{
  "n_layer": 10,
  "d_model": 512,
  "n_head": 12,
  "n_kv_head": 6,
  "head_dim": 64,
  "d_mlp": 2560,
  "vocab_size": 8839,
  "activation": "polyrelu",
  "norm": "rmsnorm",
  "norm_place": "pre",
  "norm_eps": 1e-06,
  "positions": "rope",
  "rope_base": 56900.0,
  "rope_fraction": 0.75,
  "qk_norm": true,
  "attn_scale": 0.125,
  "bias": "none",
  "tie_embeddings": "early",
  "parallel_block": false,
  "extras": ["local attention windows", "gated attention", "value embeddings", "hashed n-gram embeddings", "a smear gate", "learned residual scales", "capped logits"],
  "init": "normal",
  "init_std_qkv": 0.0229,
  "init_std_o": 0.0285,
  "init_std_up": 0.0328,
  "init_std_down": 0.0328,
  "optimizer": "muon_hyperball",
  "lr": 0.0095,
  "beta1": 0.95,
  "weight_decay": 0.0,
  "lr_head": 0.00863,
  "grad_clip": 0.5,
  "warmup_steps": 0,
  "schedule": "wsd",
  "decay_fraction": 1.0,
  "decay_shape": "linear",
  "final_lr_fraction": 0.0,
  "batch_tokens": [32768, 65536, 98304],
  "seq_len": 768,
  "doc_mask": true,
  "train_tokens": 493600000,
  "steps": 8409,
  "dataset": "wikipedia_en"
}
Each number is 128 + 24 x the weight over the matrix's rms, rounded and kept within 0 to 255. Layers, rows and columns count from 0. Numbers have three digits each.

# q: layer 6 attention query, 768x512, rms 0.0229, rows 534-568,597-631, columns 256-383
# k: layer 6 attention key, 384x512, rms 0.0228, rows 277-311, columns 256-383
q597:148148125130152109141145093163149137135141102157100130127141127164075110173093112148120103132171113150112122151112107118149157125137128123186131115109172124129065138146121165106133123115143139119124153098143147106151117105106120135118186114119091134108099093144083102118107135121153143124138113115161147108119147100108122141103135175104134092115140184158164147165124180156118159143181
k277:103100125096138087097160134175115110112126143119170097115108165077135112121119144110159105140113151115124135113156077116167155159143144150140119106139103102121125150143131124106135099139137109126143147146135122131104122126098078155163071160120162163158168106146140093140176148114122130107116149121110141157120138134114126155103123105089143136117124093098121117109120125131140078136119
q534:135160139099141070102145115069082109093111160105142124108148105143136098139131107173130114148141154131088100121194147139088131145123162116103145157163140156119150120132114124130135098127166118112124117142103114096125133129116111102140123139160175123065157116097165136138132104068110150134099102126134162113142093126156130116106154067133176142180083108150167099157160110125117120120130
q598:137120114176127126159109137139105098127092137088122148124161109128097159152125157157144146166094120122115176131139110089114120152113174111128108117143164089173148123128135169129132141141141140146130116111104136124145085140113164127097129134136136110147098119105144151119112113156107143137137078126102135097103114088126180117157176104126187129108114139137147085090140146119142140124164
k278:107130140147137159036145131126133148093119130121155167101134121151109131123154098101147108071099115140104100111126092086157148148083072173118157146118150126157122119117143181113099155141164148127143120126111100127137150104097135085156153132132112090114092104132136079136111109079129128117108141134109112122144115113118113178168110125122183134124148112131149136132120144159147171106134
q535:123136131138138136125139179132114127149124138106119171110119131134153158160108124124097109129088079171131118116135129170129148108121121148091096148144123143092123100055122173125100138142176120113153128170159102121101123127110112133142136150110142123102075147102081129080127119156128165132111085172160166174104179141163136105170127168185154140111140122114140095170157111121178088091107
q599:116174139125152138128127145114104163109119122103127141141135131105092143117139145103046086120125155138166125153119158143155128070116112068125110124105097110150113130129135131128183131131070153125146156105139104143057157132151127174141106138140129137079161099131093103147144116114164117114143108089140080116131162119142132139157205137158138116115098118117097086128143150127105160067130
k279:116127142139129124122157082133133123127150128101110107142153134136125125125138144186145131108122148151160125170125122122135112113142172089109182121121157113092171097119131109092147142169135118160109139118145128141212143115103161160094145133116120113180099115146126112110108148130124136159145084090113134122069078113096126098138117124160133136129128082089116175186084131143094174152117
q536:133162123133135140131115123146144161088137087150136133146099141122154172148114107139084123055086112153133124125106167116165077119095137141095142143115151148114108161104106130143088129154148139115120138152143141132135153133152122143051154155116133127124107172166138170116142118158130090146112190152106159063115148129135113143146158164143047142157122115138128156157146101108122145120096
q600:122146127101139104129111145129105113069164143166131130124125115138109154149141171120145129154125072089095159108100086130139129109125117110114137127151171081136136104137124108111139085154125133156172139138173129191101134111150126118102138113130168139118159100120145126150148139125143108115127108165118103122117152120145138108134104121136096155147091163114130155106109156114179145178145
k280:136118113153108112140148147185152111118112094091124096110135161153152150158146124154121085154158120136145119153098155119162131095160128121127139126161126107119128141099119133120144141177078156139106163135113114120119142143171104103138081127115080132166160116099136181121145127119171149174141179157121139100144134086123120143131125135112112136096165105105144134176099109093121118129115
q537:133143127154103120102146151092130114112138150146139199069156126169118158142122114094099160080138145146084098109146090134078153147112110109154160133165103155140136109135116165139119095167127087130149098137104157127111147126100166134144133145069142125102156118113113089186119139115102159071102098143123110144131150116119125064139123097100141164132118105126158152135115127142127082125067
q601:101115141149132137130160133147115108110166107138145121113125121124094124116142133138118129101148085097114115154129126156117126139112114090135147087125135124107111125125132114151148129141127116108131154131157090143120107124114109170117168109116130106163137131109110125118157145163127167154200154153100155109134108101095166129133143140125149129137167135123052090110121116157125126067146
k281:094080123149103148122124167129125123107124094119100134131129136147082081117123117098143119081108086172159103104159120130151133121124110115112120123106129175128091109139113120099146126146152131162168142177147128121118136132112128103169102187118120156153121147109134114110113118105115112136079115115129096131099105147132101118132112146122128141097107124103183084134089157137137122120064
q538:161142107094091137153100122143134141098111107111118118098143146127096126168135111116097120107146158124152098123139145138144120078116137101107129156132119133107169135081147147131124096159108147085165146117112149138095110119122108130110131140134140105132159129085098154117140135121144124157132193114133073087124146162173140128116170179134118107155116125131077111115163117149136146131085
q602:136165112121062159098110132133146135166121148098109122184141109127141108119129112168152113079108135108140076104148105118139130133118122158146066145135113111169116123155105132136120114141087146060101098115130126137069183141133118147140166144150159126132087074141088134105141089082138130114127128122177104132124146140158160149138153138178128116106099124093143104136149150125122102148101
k282:118086113108141113152104161148156127175151121123141106136113120104177116143110094123131167114101122097080134140101147112143145114149096121083122111165097126157093141142152068183143142116098152128125162128181166163103125105134139160112112109106105137130150165122134151123140137157120081152126143130120104106106154138116128153138126121116125145160158153100109145108129167148151132143142
q539:088123112182166090176169155167105091113134100132161094100108136070085104130165127174110149151147146153131105104107145164168157136113106129094099141142129150139096155139110133110110144124142126172145149148114128192131136144105150110140146151116079111121135122097148158109097115124101130170138137112126073126139110137139091146144124173109113109117115111146112145131131104138135159151158
q603:155132133160164112182149126129105093157056136155131134117125090121101147144125131158177119113141094130145130124141139133101109185112123148121133110148144137106120119176147106125148162154101110130097099111131107116141152111139167213114132156120126117096128141097163128133121167154118126075133136124150152113156120143107116122131134122094108128086131121138147121150142141117129101111164
k283:077114096145139158088093117130079157111115128134105126120125117098150132103098122132156140113114117130133169115076130107115087128085082141136141126148140090125150127094134156129122136144146138111171084137186117125100111121122086134112128090120123100145142098157144111101146115108141179121132169122116114147118128111151171110196112146133137112119123158123155086128117090141137120124158
q540:144085160116118144102157084156164129138162111079146087126115167136123076129110168113143102151113152089151079103110130114167168092149107157126127119138151092067127134106150145114144166085117106084121161143118111128156154115123132154121138093138148145152113081109121139102186148144133103129122115125114108066131157137145149144098139085106061160125147120106122126128095155147084120159111
q604:153095134119108113094163126162166131143120173143121083134132162112132099154111069154146125139158157101135121139125125121109102132111140141089178100110124160134066127127143099164148132148103135112122111104125110125112186200130108161079141111122145175107181115090126088134154112127159128145199074143105106159144124161144154119132119151159100102131133066083113116113142166128142101086095
k284:134099116148140131123106144130123093128118153104132160108133126171152088113148077100137156089121110146131096123156132151140178132146120151132115112105124128111070113114152116134137179105152099128108145148103152126104127143108139171122146126177147135069135081127116190131145096101098133094111127130120189162146151130122075135127105083113149111102129148121122161189141111136119116050149
q541:104156130107114127141090137073136145147183079133154106136144117132116155064107149116109140114055136085133131122154162165123139102102157108108153123117091085164114132173140157128129097093093146095149106109121134105105103104177116154112166149160154114160140139156095157121137166174129129162058151134141092109166145112128155133112145127172086128125126113135114130165127092119059151156132
q605:128152098131156120146158102111111156136123150151110162146125101140098098131124129108089156104146119127134107147093096195141120105106099088113144137084156110093120130114070114128133145166080133126165101124123149160156130106120077123130111133129124078152164124077111075076077120132164161127122144153162121144135137141091109107093134143151155130146129130043122173124111135117165108125105
k285:076142108139110138199080107129118139102142111150130122137121088112142133087116151158067122138138131138138134156111107106144103141161122128092095173138159095099124143108102139099170136107135184080140105124147186113181138139153078103140156166115144163120160134087144118147106165117147128140107174133139070138127099139149140117193135135146119100089113121085109082163142123125143113152123
q542:108083177138135144105166126066171083132074169108113133102112106143150108123108131134161135115106102122107136103155132114115161161117137125131134156148128169160115132116118163086089139134137180164117168106146148102120115145148139148128131135126123133133066120149123182131146111136131093114118088080111129091119162114118155125153110060110181112109124126147128105112112154153150071102125
q606:137128139096181126155161151117109115155176105111140111176118141082155153155144147135100150146101107134138111141147098101109121181187147107121173140175190140144177122116118120084103088169160158146098126122137130141109125154144105173111093127126115139126165143149084154167125097138137116112118137144136134069148173089122123130184119101123128124149102142195117041137145097137154136169152
k286:107148134145080152140134167153121162109110109178191130113120133103120144117101119133147144099124181160113113175154087093136145156078114155123111104129155110088153114142192076135102111153129121144143106151125114169119145180100152118165070134130073152057057115097102136105100152092073123107106081130131106143108161114129131137127171162156119155115136083152139104171099157125130124177097
q543:114150115124148134121140122166114060066092157128126099085106141121148105129175114106118097111154111097134119115114114146135138175134139161106139119096130104114146108100141103116129120145141120095120144154136187114161156126117133135175149091079112139137147130132126153167152101115133119167100146155142092138146129167137152133152113095121115176135114154133122120117139145150160135153096
q607:193119112155124119132133142106121123172160146125143161094154180119107122132108137157119130140131125104134142140122113138140111158106129107142163165155117122112119149114113161107168137117147130135151128136133129167145121136121166139148141135118166116147138105143120073128121115122154137148147131110122167175086128169152135147144153121117101125094085113121089101098157116143139135153124
k287:098115168129060122097151115106147137154113124135095085072135160118126101102131133103134124098161125121150129125138115152107142122130129094103154149147098154156146098134146104123157090089112127168113086134144089149157133128168139161137175124111138135150115126129116119168142170121150160165149176146134175106152121121139128094117172137135142153150185098161136160129148115115122112147142
q544:148099105114102113190104091143168150129070133143160114096165134109152113136120130133123120108136179129150136156127137105127144146123124116087143106098147139120100114156171108159145135143107126188115197125156161154146137126147151180150107144111135142120119082133097063112099113116150128140191121115173091143143173081127131098159136166156192136108125090131119129120125102117119084093121
q608:120118113101126113168133174109130114088149103123177121124122101148092092179126156118086106119116133139164147149134146148121120133118175106105160119102144195105115126087136145124161150131141126152130145125129113129128157134132134151099146147143124137107101165142121142153111125121115139124070142120145149142128151131144142093142107105129143124116178078135124186121148146136098154077153
k288:161145129113089119163125123152182155120133178131124110124177145126177107150144151137138125127129129139158178136105135133097119151152118155135151140126138134145112137122125138150140112164141170122120101104149180106137172113135103168119141139144152094124121100158127123130102136139136152080144061161109124147122114148133160112101082154105139120146112123062160109105105103117093114113126
q545:139140124097134150157143091169131091150104110125144151125119135133166159161080068198144125074139154128112095113142138119150099139135128137075165138091177129151083140172133139117132067134152176135140154096157156104186110150085088091132120147085143115078158130106112134115163152116086098107059140144131132103168127069111118120181204106117127147161156089117122059137112150123158148093098
q609:170066149106109133109125143129135109136131124130125135134137120157175147121159143120126097125135112145124133098108088129125158100121103115112115120119100155138133115106118115161169115097137114130108142132126131096120133133122103138120163138128120151160149131130130136130148132160151095151115150132103103157105133145163129136146111098123116154138136060092088102116104121109129090116135
k289:178119141212144091100091142176164114125082120138120122134140126140087080159158106118153156105118128097094064095177145166129151114110127126127148147114108117158107130154096108135122156144094154138094090101127125163102151176130125183122119110098116136134081149151138177099123121112104103112142158137160130161117148103130108099109175101138094088138098157097144137106143147148108124197140
q546:090130141113120142115118139146157143111123103146112101099101121155138146130111223157164111190187100089120157098119134175121109085092099117121173143099078094161146103168123138105114112122154133141156111139133146122134091122122127094139146145144112164118116135147143169136102091084096134169103121113166132147130164167096102111150169125153156150104101111124143111144091132104150192151117
q610:114137100097149111113128090130138144137139149125096115070138118131120105115112095133138121135126133154115118101128108155124072129148141169134145133104127134112092125159136131121119118069120162111122122148106147098128167113127121085139167109123138141146111153127165127097119182094125129117123139165129102141136141198126143120111128112146131158133091114103137113106146145136155119104143
k290:114153145104095112134130144136130168135097172111148138101129089141128125125161142118118152133146122105133145108149161138152140105127139155154118141107140114110129134095074115060109124153161119137116126080089143152177126129170117139108166147103121111129110090185125152087140122102095100098142131131141136116108125123114146165175121106129130079178124112136087096139109092136099125108117
q547:186146115116154128067081181116115124124134131124125088128143104140115096115130122135120127142131123157165153108163144138160153137151096149069117107138124096133144133144157177161118129134140146080138098111099140160148098135171147148170111124139092126121118086135186164135101092156158136145131163102094086125135125158167109149103087151162133148094106109144125083138106139145138121185133
q611:143133076162099121171175149172133156148133037139166115126112162132155155128159124148106135130147157145119111134130200118127129150134103139137147154085149136151111088108122165151135132093119143116130119175137078144119103131149117125156133111167092156131181123132120169108198111153097136126142168160165106117135119126118123173129088101137132125126138157125134117103182094110105119105135
k291:110142136077137155086084134131173117166116149174131130146133129147138125140105116068130119142068154148108126111130115096144148187116131137109158148136158119107103122126108103103147130137126128118124118136153137139140162077116079126106183106160147145192062159203160075112104147127191126134133130118135145173182111164157138101149150144151093137150136128128161107166152146115141120136123
q548:171117151132147103147119113098140125129078138130087098087140139145104138154106126153149110120122138153112166134127158151111138140145151114141122127136129087092126127137129127124160123139166113104139112127122112085162084109113138158086107146117131151163097167076169150100132141143085123126143155116105128110151118110110081103100108104101143154146133146116085109165176128143157095113155
q612:139157152179135082150081136145107137086143141123158092082102099138076112130113170157134079119134144176116126100128154140137133115130134131171162136142135118069150130129162122095126106137113099116157174092126079094141153105120146134147141191137134069139103099111115100132123137131172157144131097110123134157111149103127077116100119150177134127126138109122152143157123130150117138133171
k292:127128144110107139143093139146112143152146105115148111151161144110149115133148150105125143160118113060082129119157126123123117143080130129139161166131131109145148107154102147151123110148151123170123077088145153143115120109128099132123106112104142155137137134086132141195091112115145181151186169139157096127107147116175154070142113122135107121161145093089098119140141098118128143120140
q549:145153149118143107121181087076132081120074139100148150119133146100087127114126113140152146160133165123127137125154144190141176151180116120136123209158139124117107113101135154166121162098191141169079109135144133108139124133139169090147153159151107091113112121116165112129122145128123111147104141128119135111100150142132139118096077153127138094115127093125127133132093110133135124062118
q613:171134152084105158091131095108146134156122130119150108142144140114149133108042098112097134150121182111109120161144097109152154116136149107140139162129112091108174121143118123156112119133110141097149152127147123108124121080147128136160108117115155080115123164134187126171105119115139094136143136132167115141123127157130123098108160103147118122122140127120105113126119146142141121155130
k293:113153121110132064144069128124131114138168092120134115152102134166126115132118115126098107106092105124132151131070153104159116150043075112148123117122131120092139154070127126143098133151120122168149170127122140141156120107127176134093172123120114167163146202109103130124161136133127125101103144096105098137166146128137153111153137146127124128126129133102142103124168137143081168187134
q550:108149135102142088148174162112106145098103122099122098134116126145121103134131144143125114101108160172126096159120170146140067113136110161122113156119150124120118121149150137140128159124105107122131108136122126125124163141122121130153114117125111107142157121139110096123140089122087145138124156098119117152108153058152084130157113110131103110110123093115138187097106126146131161117137
q614:161135101136155143170126119150129142150140143149173131148151098086144097104134115182090135137124092126117144133110106154140092107142121156123067146121088141183160181105094094098138141094104137096109120116130083133093140096069120098107112131114108138116185100157138132094142149125149131120129114152152123159170120131135139143125137211145093064144130131120122165146124106149148086137138
k294:154126145132140114099128153112110071097130160138099129113132132107146133089142143114111129144116144067083123106162126147122153150152154133083127120172120121121128147149100106146113119139086140107123147156120125125137100079092148151126133140182135127119089133109139096146116161145070124087125129114083107172146097114138142093123110075107096180101095165129125076121144129173145130114156
q551:097136099099133147083124120110116122141148164118084145140155150100121088122122147092104145115141134125125128109094152129149105154130146090132173107142079153137149110112088125113123172095076130105123124128134059135141128098164148111129207120095140141144105107089107122174158136120166134128174181098080145120127110156163144121142135127150074134073142057112128082153111182130142132181124
q615:098131127082133118125158116175155124125137121104108121134142105091136094113108098111081141120134135073163138151107117127132123121113159152172147110085126093138109103132145118107135105120115140136125140092125100136142142123141120149111169118146145099158085144168115095150137156097121129117127086119135102154091145127149133115112115167160095151156172112104125163078122103090110133101138
k295:113158150079158112141127178085101183164163104122155122174107171145085123129122149120137159103134131084112118158098116139113135174118175112170171089132100134123119148138110135087151135129102084134077174118181099128138136136122147122116178199123111088183110114122115118142137086135152122126181141106067125116164139125172134151119139114138140096104118176080121159062113144104163130151144
q552:163120125137066112142163133143135122151106134153131124139146107109140112144139082143131114074103167121114112118116134149124119118165153177116093128151111132093103110159095134127134164133077105129057168137120167138159097105147146135147119145145159127146104170099121113144104149122110137179119126139151117158131104132141167062110157135104109092123142153116121126142137126145152093073137
q616:116109156118102149144151082127129138147094185148098132109124137127142104117113114108172136130131126110107161120097129167150112105182142179118117120136135109088106114142145125115169122130181141122131121087150163100166108118133132102149122156130169100150115126072139069148065144144172116070108087136184141151085124156114084139064148123131161150128124154082181161139104160136144170148176
k296:165121127125141122154128079060118137172150114141048128150159176169163108137147106139100119106166124132099171139064124069139162108122129082143134118109145086135131143119058160152135134154124119134165121086153127134131155107128135117117149155128126094152136149112107153143161095111156177165131151079109108130160122128087158115117121093135137070139153199118154151082110097108093094144157
q553:116137095072171109097152104138148103186144177126121115088082143121133124149142080180160129144103151133114098103109153125087117147136134102200109114114118144179132117114138091112156109161146136094122135094087092134092133110142127092142172133131147117124137098118158076103115189138111083136114059160071125181169132114126105155135084131144113105126166118153140100108122141090126160091118
q617:075141160098135119135137080127149151098154117146113157145131128141122091150154157135124127089123125124089120104117160119124161131105116140163124184180147107134083137129096138123171102125117129164173133131092120173113099106137127139114120159122124077152114148100111141141162121133110164124109115106152191121117135149140113078131114135106074128080166154180084112082077132175168139124154
k297:098110119117141146134146110120144111091081103091113138168169114124129136141165102091121127079089125139140151148140146085107131102108139123102125200085152188166185152133104178139114132129132120154132096172093163124101083120126107110093134153114177116100102146124141170153139092142124116155147196124097165136117166072136133108139148093159176140155103173146087122097099143119159174116123
q554:145128142134113176097120141144146119129134095140114062097142129129129139130113156062152122146150095132127110099133117103125116132129124132131113086116140068136099110151116113203106109104127121114148126133174136160071136139075108105112127152072083134151099100158140074096109105128170136096130121078122099155100124142157125096132135142121142133054123135164148161102121102123132158091175
q618:097140124142138108084101098166142115107134142126129130079125097152125123123111140120117136085126132128097132128137130137089111117115144091135148127152158088099143126131085157115123151142101146131096122161129153146110137124121151111139140084091170141146118127122137090144117111141109142096109149122111144112145093119148157105164137173136154135116177167130115156148116132100126158188163
k298:182157122099176125110120140140134122132108133142110103115132109115147142131096178155137159122127143148159144126158102153097108118116134109175108162163145093076158100141122139079076113115137133130131139162127103153120153141148141129146122140136104139125137084106137127072157105119124153142095107123112179092125133101095139165153155130161087151135123167124126160098080140133112100149140
q555:084126134135130121157153184184132085114122122120113140156133115154171083144124129147113109127092129091112118110179163179120133130147075120129124140114129152112112116152138126125102109138163156079143148158158138154124136169131136126127124130082108121132117162147150165127120149093093149143119209120141060095118100147115131092127104074097093131131138153082139115102124139156111096036074
q619:107128145136097150135150083100165123148141166114119146097094116118135055123149116126141067100151088076128101152108174148120151149140083128126089139107116096133117148104135092154113075116128133100123146101148125156089135141140142153164101081087173108109159129167173143160100108128146153141140112084146091137101122142094115082104139124147154151095091093105152091165140122117181118099118
k299:152146144146120116151144097153116147112133135101126135099170132166122134120147105113135130072123145183149119112036074101133132070097120109101134150182184087120144113098141172108157068152113142207100084125147135143111120142152160161141128176149132121087172164127137182146140103077147099102146119151124131078176117086133133108195114104104136106164114118174121166167158112176135111109143
q556:137122088136141159118119112139152161092108122179153111144124140166094142162152125108134169156151128112163122097077151114176124074137083105112145162118126150144141125105139167101099131126101150108164144118143114169118183127149109120079130140115108207143125098115155161093148109147181084169091142209156126125169143151114115170146151090153067109141143179141155138172162168112094149245124
q620:157153088204130168148151163142067128132123116125156135169115162114081126142132138106138147177112156143138133101124215170144136110153169127144141143090119094134181108166115122096183104115091163107124145133139140145125132135126142068083169129160148119179179110147119145128135127142123167071166172117125121130117135182105095104111097124153039088132160103173134126068089108140096150143145
k300:135134127150129128159133160116124097136130094139088090110105167091104106146125171152167134172122102119161147137129145198119059115144127108100161148126108129079140108077124142144133137084160116110132158146109140144115093127134051135119118144155104146099154117156167137110178176180123104144119146130168112166108081111127107087119148152114107108101165165146076098135143138122105177028128
q557:153183115092173147097099155106111097118140183109163126141111109162130159149125125146108133151137133128156126097116140124138122100174117086146145135164050111100128132170158093077150096125108122111111146132120134114151108081125170161088181114158166143122132161098089103116085124132119120094132075109128146130157110184114144171100122161116132107133170138164113175103131132125126141116149
q621:129185092110132097121107127119161190145118162132190130155113158182162109136116139114094102086125129112151146106171140152114112146148152166121092131126121141081124126136131088084123116146137125106127156194149155132143163144124143136092136148139156105139144151146101097138161136122168163132092097142122101108070113152143148111096143117197148134101145136115166150098097147125131144097145
k301:157115129099109084116182087110137112105094135070121144119129090114128113126130135183105090080113095124154140129097113107105128121052134139159076115139148127179105143115098165147128175111120097100119129119137106139114160109107148172125140176152170090133135137153108136135098110131113131106117127105125148143163108087090113131152184110142143148127137121132134078115139119106114172154167
q558:091121151179126147111134139177142125174129088120074126121091145119158122133085120166100102116066151118153169173152115090092105113111144161156129121122147163109126140150105110142094184144125121137137129168161138147166134121140086169102118187077116104087143129178137142184104161108149179117145185103096152100144146132113108108116123120078145116109119131140191153107105154120158108139131
q622:114114152105129133155127113111127142174134137135096122144112175152114196147098138202083177173114159161143161189176120134138128132157206085146143133139118098127086152129097132108106135142207102063096100109110136140146091110134118081101171220135140150141151132099145250148177169175160119088119161148110159082111045128094097152125083093085156118148135182124104074123130129090161092166109
k302:081112115159100140131135129157166128135083175120143085147144156143102119120120089104163161151179157154154130148164086167139134111161129153141166116125081125168105135116155167081132114140134118114105127126085095103175087139113102080128095093142134147082162127146180106133107157123090146077133076198147117175092123149132153118130180141116118127107104133134130103120106134130106135030127
q559:152158105124137151130131121127126145152130142137169182139152112143103140130117161156105116111118129154127114121123164149092137112149125127134177161089154145135144148152118063123074136145131134101112103120101132156119104146133110149131126122097118104089108101176140180104088205144155134161128114160132123147087171088132129143121170138166123155152138113083124126137101151104122125224110
q623:088155095141066145171108130121157185100099127134119167131088075169107143137145116157101117121164148103118117134113132115141133139113144139127157141057118127122107109100153123147118168109141106119131126152116118065130124190082107121133131159110125146143099162144148097125139132138155117088077134125126155075106150121104133157070130146075128184121167129160123175110126120154105111142133
k303:052112124119132127155058120113139070125120182123115149114127178128132183150124119109104095148148129142086157168093117180126125088139121122151138164131099112114140122137091136128159118131138123142121107101126067126138144101156145167111182118173120108103099095126125121177121086127137107117188086109184120127118117130155109141121115111189112120143126144114169074116155111113141129156158
q560:100069134085133142101117081154135096077142115100139144156141141109112103112134151095144150131130087150130110137069131131124112118138125129136161089104110131095167110109133135122103131120125110129162115099118137179123116120157132178144169122093154137116096182135101127115141118126171124120140095147092058150129160129141119127145100094150111147152138164138121133137113123132146141194115
q624:096129095112113158132101128120103118132119141130112144138180142124153161114100150141155173100105132105141119094119137151118121119106170105139139132134144141119154133123127130173166140147182159122115119075117138110135132123122144171114126102108094087113126162131161100142102137128096131101160147136119143139105151144115149111149149136130142135162172128109111111133115127154134172130155
k304:133149113087133157132154099134115120128119133086124142132163126127156121148137112179134116138126093135118128158143169142144109115143089136163098134144126136120115142131130101108137118153151100135102102102145134129137132138120136114121151114117102115153159141139149111134118098190143153116133123141149105140143101119142109134129147167084096121090148113128150145112108134129132095136147
q561:133144136136137129113140129125128134150097149091106109181116103093103092132106129114123142095111081117129134136106184106155121135148130157125150106116119148158151123139125142189118153159157124134091103132136158107122118111098122124103162120154166086141151140139141105136128121130099100176138123100158134145148132123137114114108148100141139152162126123118179142092115163162112136060152
q625:093093164141162117114174115092154099129171160122078107112135139121179103076102107105153124145111161115135132106129172116151107131163128089142153146095069118185107173091170096128134163100129072136109143126076138113172128172174043152079143157135124123155147088105142149120130135136136085155082160124102177159129160142143112142091145122126119129129189083124099105090174106181109064106098
k305:160142138159124125190134145119112126107152125062132182160113148160115111149169126147117110112092138129141100153136118156152127155153165115123100093117135128161122122124139130161124088180186097165153157106101136150161110151089093178107133147123141137071108098151109119147146168184112157126096122140125131121101113145129101130140085100140170114162134117153128066103127122155141115108140
q562:141132110124163132132121122109135137078187108109127073079155093093129084141081159136106124132122163111132101137106153117113114121146072138115147137147115094117139118118170136142083089125156149131076089116124150152112148110085178130146163114151167122103136104077154137128118144136123122116107082131100099199079149137152146134135122110135137180115127154127143114173145145084179148204104
q626:151162110168158145145119122132151122103131120170131124115169092110120107145129151126141102108151127124113136122118136147090146104115145101157093140139110121123122098155118107121151112112179165144128114109152115138098177141115143105123138117123102106190106103078087098126167110146211167086068144131153111116124129133118155121162119181132112146137129150130129103166122140129127127170150
k306:103121140092127117055116155134106168099105102163090139101150148146134115128130110152125092120151113124112155126167148124131128124120118118115052199165124138144125130115101116114124097105127159126143125137129109164174085122169123081160109127119137127162071095107122133135083109083111138141137125138104150096118133107100122120131111100176117112160148144093125103127120115115154107078163
q563:140121133151098162145133112102120124106115141184168139169151134108136119159100108131109132148109145089108067092098131115154108108127128167122145146122136156115144102182127127104120119150114142172139061106112099180133110092093098095149126151129146160122093113111085164108171157114125092104110136124136127132167122060113110109154123121150105136116110139126155099110132114137140090126127
q627:143103115163116140118121142146117100096121140133107100110140142090101103109146166102150113162147112096132147105128094058123117102131107122173128130125159128095148113134123107084098100104131143169179135122146145142117139113102110129135100143112138181135082112079126170117139121142121083139082131152147112123173164125141113116140144108108108146070158147142107124150110122099120126168123
k307:158102074136111125137166176139135126133074123164115134147129135135138124159118151107149107129152113151117112164144143121133132127147129149101144121145155115098139168121133161075140141143110135115148124139108137162129103119093146105198084117088153123138069081106126117150119099114113153138139120138084105119143097088128115135131132114136109135126136181141114122143096136123118122150139
q564:113123153142120131126185137110152099144107113176076132102119104102136163124143137122152154117157149107136154170191174121127117145105137138156134151104116178116128145135122082119104144127123137112122114136099113168135060116094106077155096110076137132114131123111111150169140127183086153140098059114117161148106140111100098100126111100125119114097158148143130084111095163151130175075127
q628:122123154112108147161118157089101103112133156098125118116119118092124141125145085207117126122157150157079089121145136126137129116131112142151113115144157100166125114128143093177182146160156085085061120132106111073115089100135122160070151131107118118074102125084108182149153148141158138177146106174121121119106114116155126123102140075148113144142123090153109130117173121140117065107154
k308:136105115094142127133140139139092098078131108068085169124160110137135131132128143136129144142131132126106147123155133114127169173159113117159125107136111134134103088140139071134113159139146159097142127104094092107121128106111138151118103135111115144112170119128168120115112109122125116116135117093108072110105107157165095156150159090116098124190153133137146085162094122115125097102111
q565:120126136150101140187110152111093125133133121158116100141128120143075098100150147164143183148159105102138088149137132127136132139131146187091071111092158126169136085095114151153137154130137147125175070174092142126184145088129133139174112157157087123122112145133131105144104170118129129099129099092171188126175096129126142135154165135150161111161138129125114082139125196157099126113150
q629:121093144109158147133091135123149150125091125139128125149139106120129131106175136130122122148158177115145102140108112113118127071133110116128157098136123087170099090164114102149140170135180128142124116120153124159103150149147141088132125121124168128120178128096108157130128123143117135143123131170126125162105111163109112143125155081152128100142162144124149106090113107136104172130152
k309:152146111157128134149119137110152118109154146137136108113128114150098103143145166100168102146100152153149146152116125116115112119110131099119143140154135176153117117081092164121147176107140137140108128134119197137108116126127115052132200111169130133175163130145101096173131104140136150160120152128118138150105102143137158146157132174131156103123146171157110123109116139151117110104125
q566:112155109146169092115080140124109151097117173158146133135142105146107138101153117125093145122136123080153129148099154131112170106164153130123109123157145078089093124195122172178118165173161101139125101107116149148158115114128184177145153149112141122109081135142099127136107123137115137123163106132123103125148126134152159107091096139144156105141126112111096142161093093102132101109150
q630:092105089148092072107115097100145140105084185149144153151113138153089146122166113106127152128133075131163160109059125152136162128098161141118133145080125105159115113114157155134116135128132138089082100125112139114141224125157098101095146104144128139157143131126132104139150156149151138143172115078157120145129131158105111066098050122140133114131087141134113173126152148093142138141100
k310:138120163150086131135152098099186152180138158104115117142179128119132144133114137151100112146131158141122091150130107066141135127116156137168119128104155132159106124141153126087130122134103111095151139127132151101157105155154128146130068127104133119124145101121116191158155092090180078164098131110116100150124088152132111155121175178159108118156118125114117088174135116068122147118057
q567:131103123147162156168102145106122125118150089133119119118120118144123121133086124146101121194112133136133117109138114157110134138101130130149127102159123154137098070127144121121136181123141156141163107142126090136097096115109178091132115140101115127154119083116133138078139062109140144149141108107143105156107124114142096156105146095117107096140122139187145147094134137113112137168134
q631:103099145103124124092129117145107156130123154152101113118122140142144076124095131120136131125120123128106126120107115121121138182119138161157145121133098129082104118093110097152164140126143105155126105150144148121157145119114119093148105167135122135145063205136143089108097160122159149108098112070195149142151108137105102140089140110141141091110133138136166134144093091145150210127114
k311:182142130123190149131097099085110146118131159149129107121153114128116142121123128164105117134092124118115133163080131102137080123134143102190121173148203108103162108117137159112138120116171159118157077106133134116115176093094157134115169123139153141176150101146112140162152134133131127098183127080127132100103117131100158126139123135133098114130117192107078206096105124116158154081148
q568:125130137144148133183102123113103117146127104157151182105159043080087103167087159126133121128120139143124092137105099136103131112106124127104120135135136148128120114145146135115137092131150141124144093126130104114082125145100101095148118169132155100128121139150117140132115151115130139127092134101121106113156096176104126129124157152124134134176113086187142135118133174132072145115134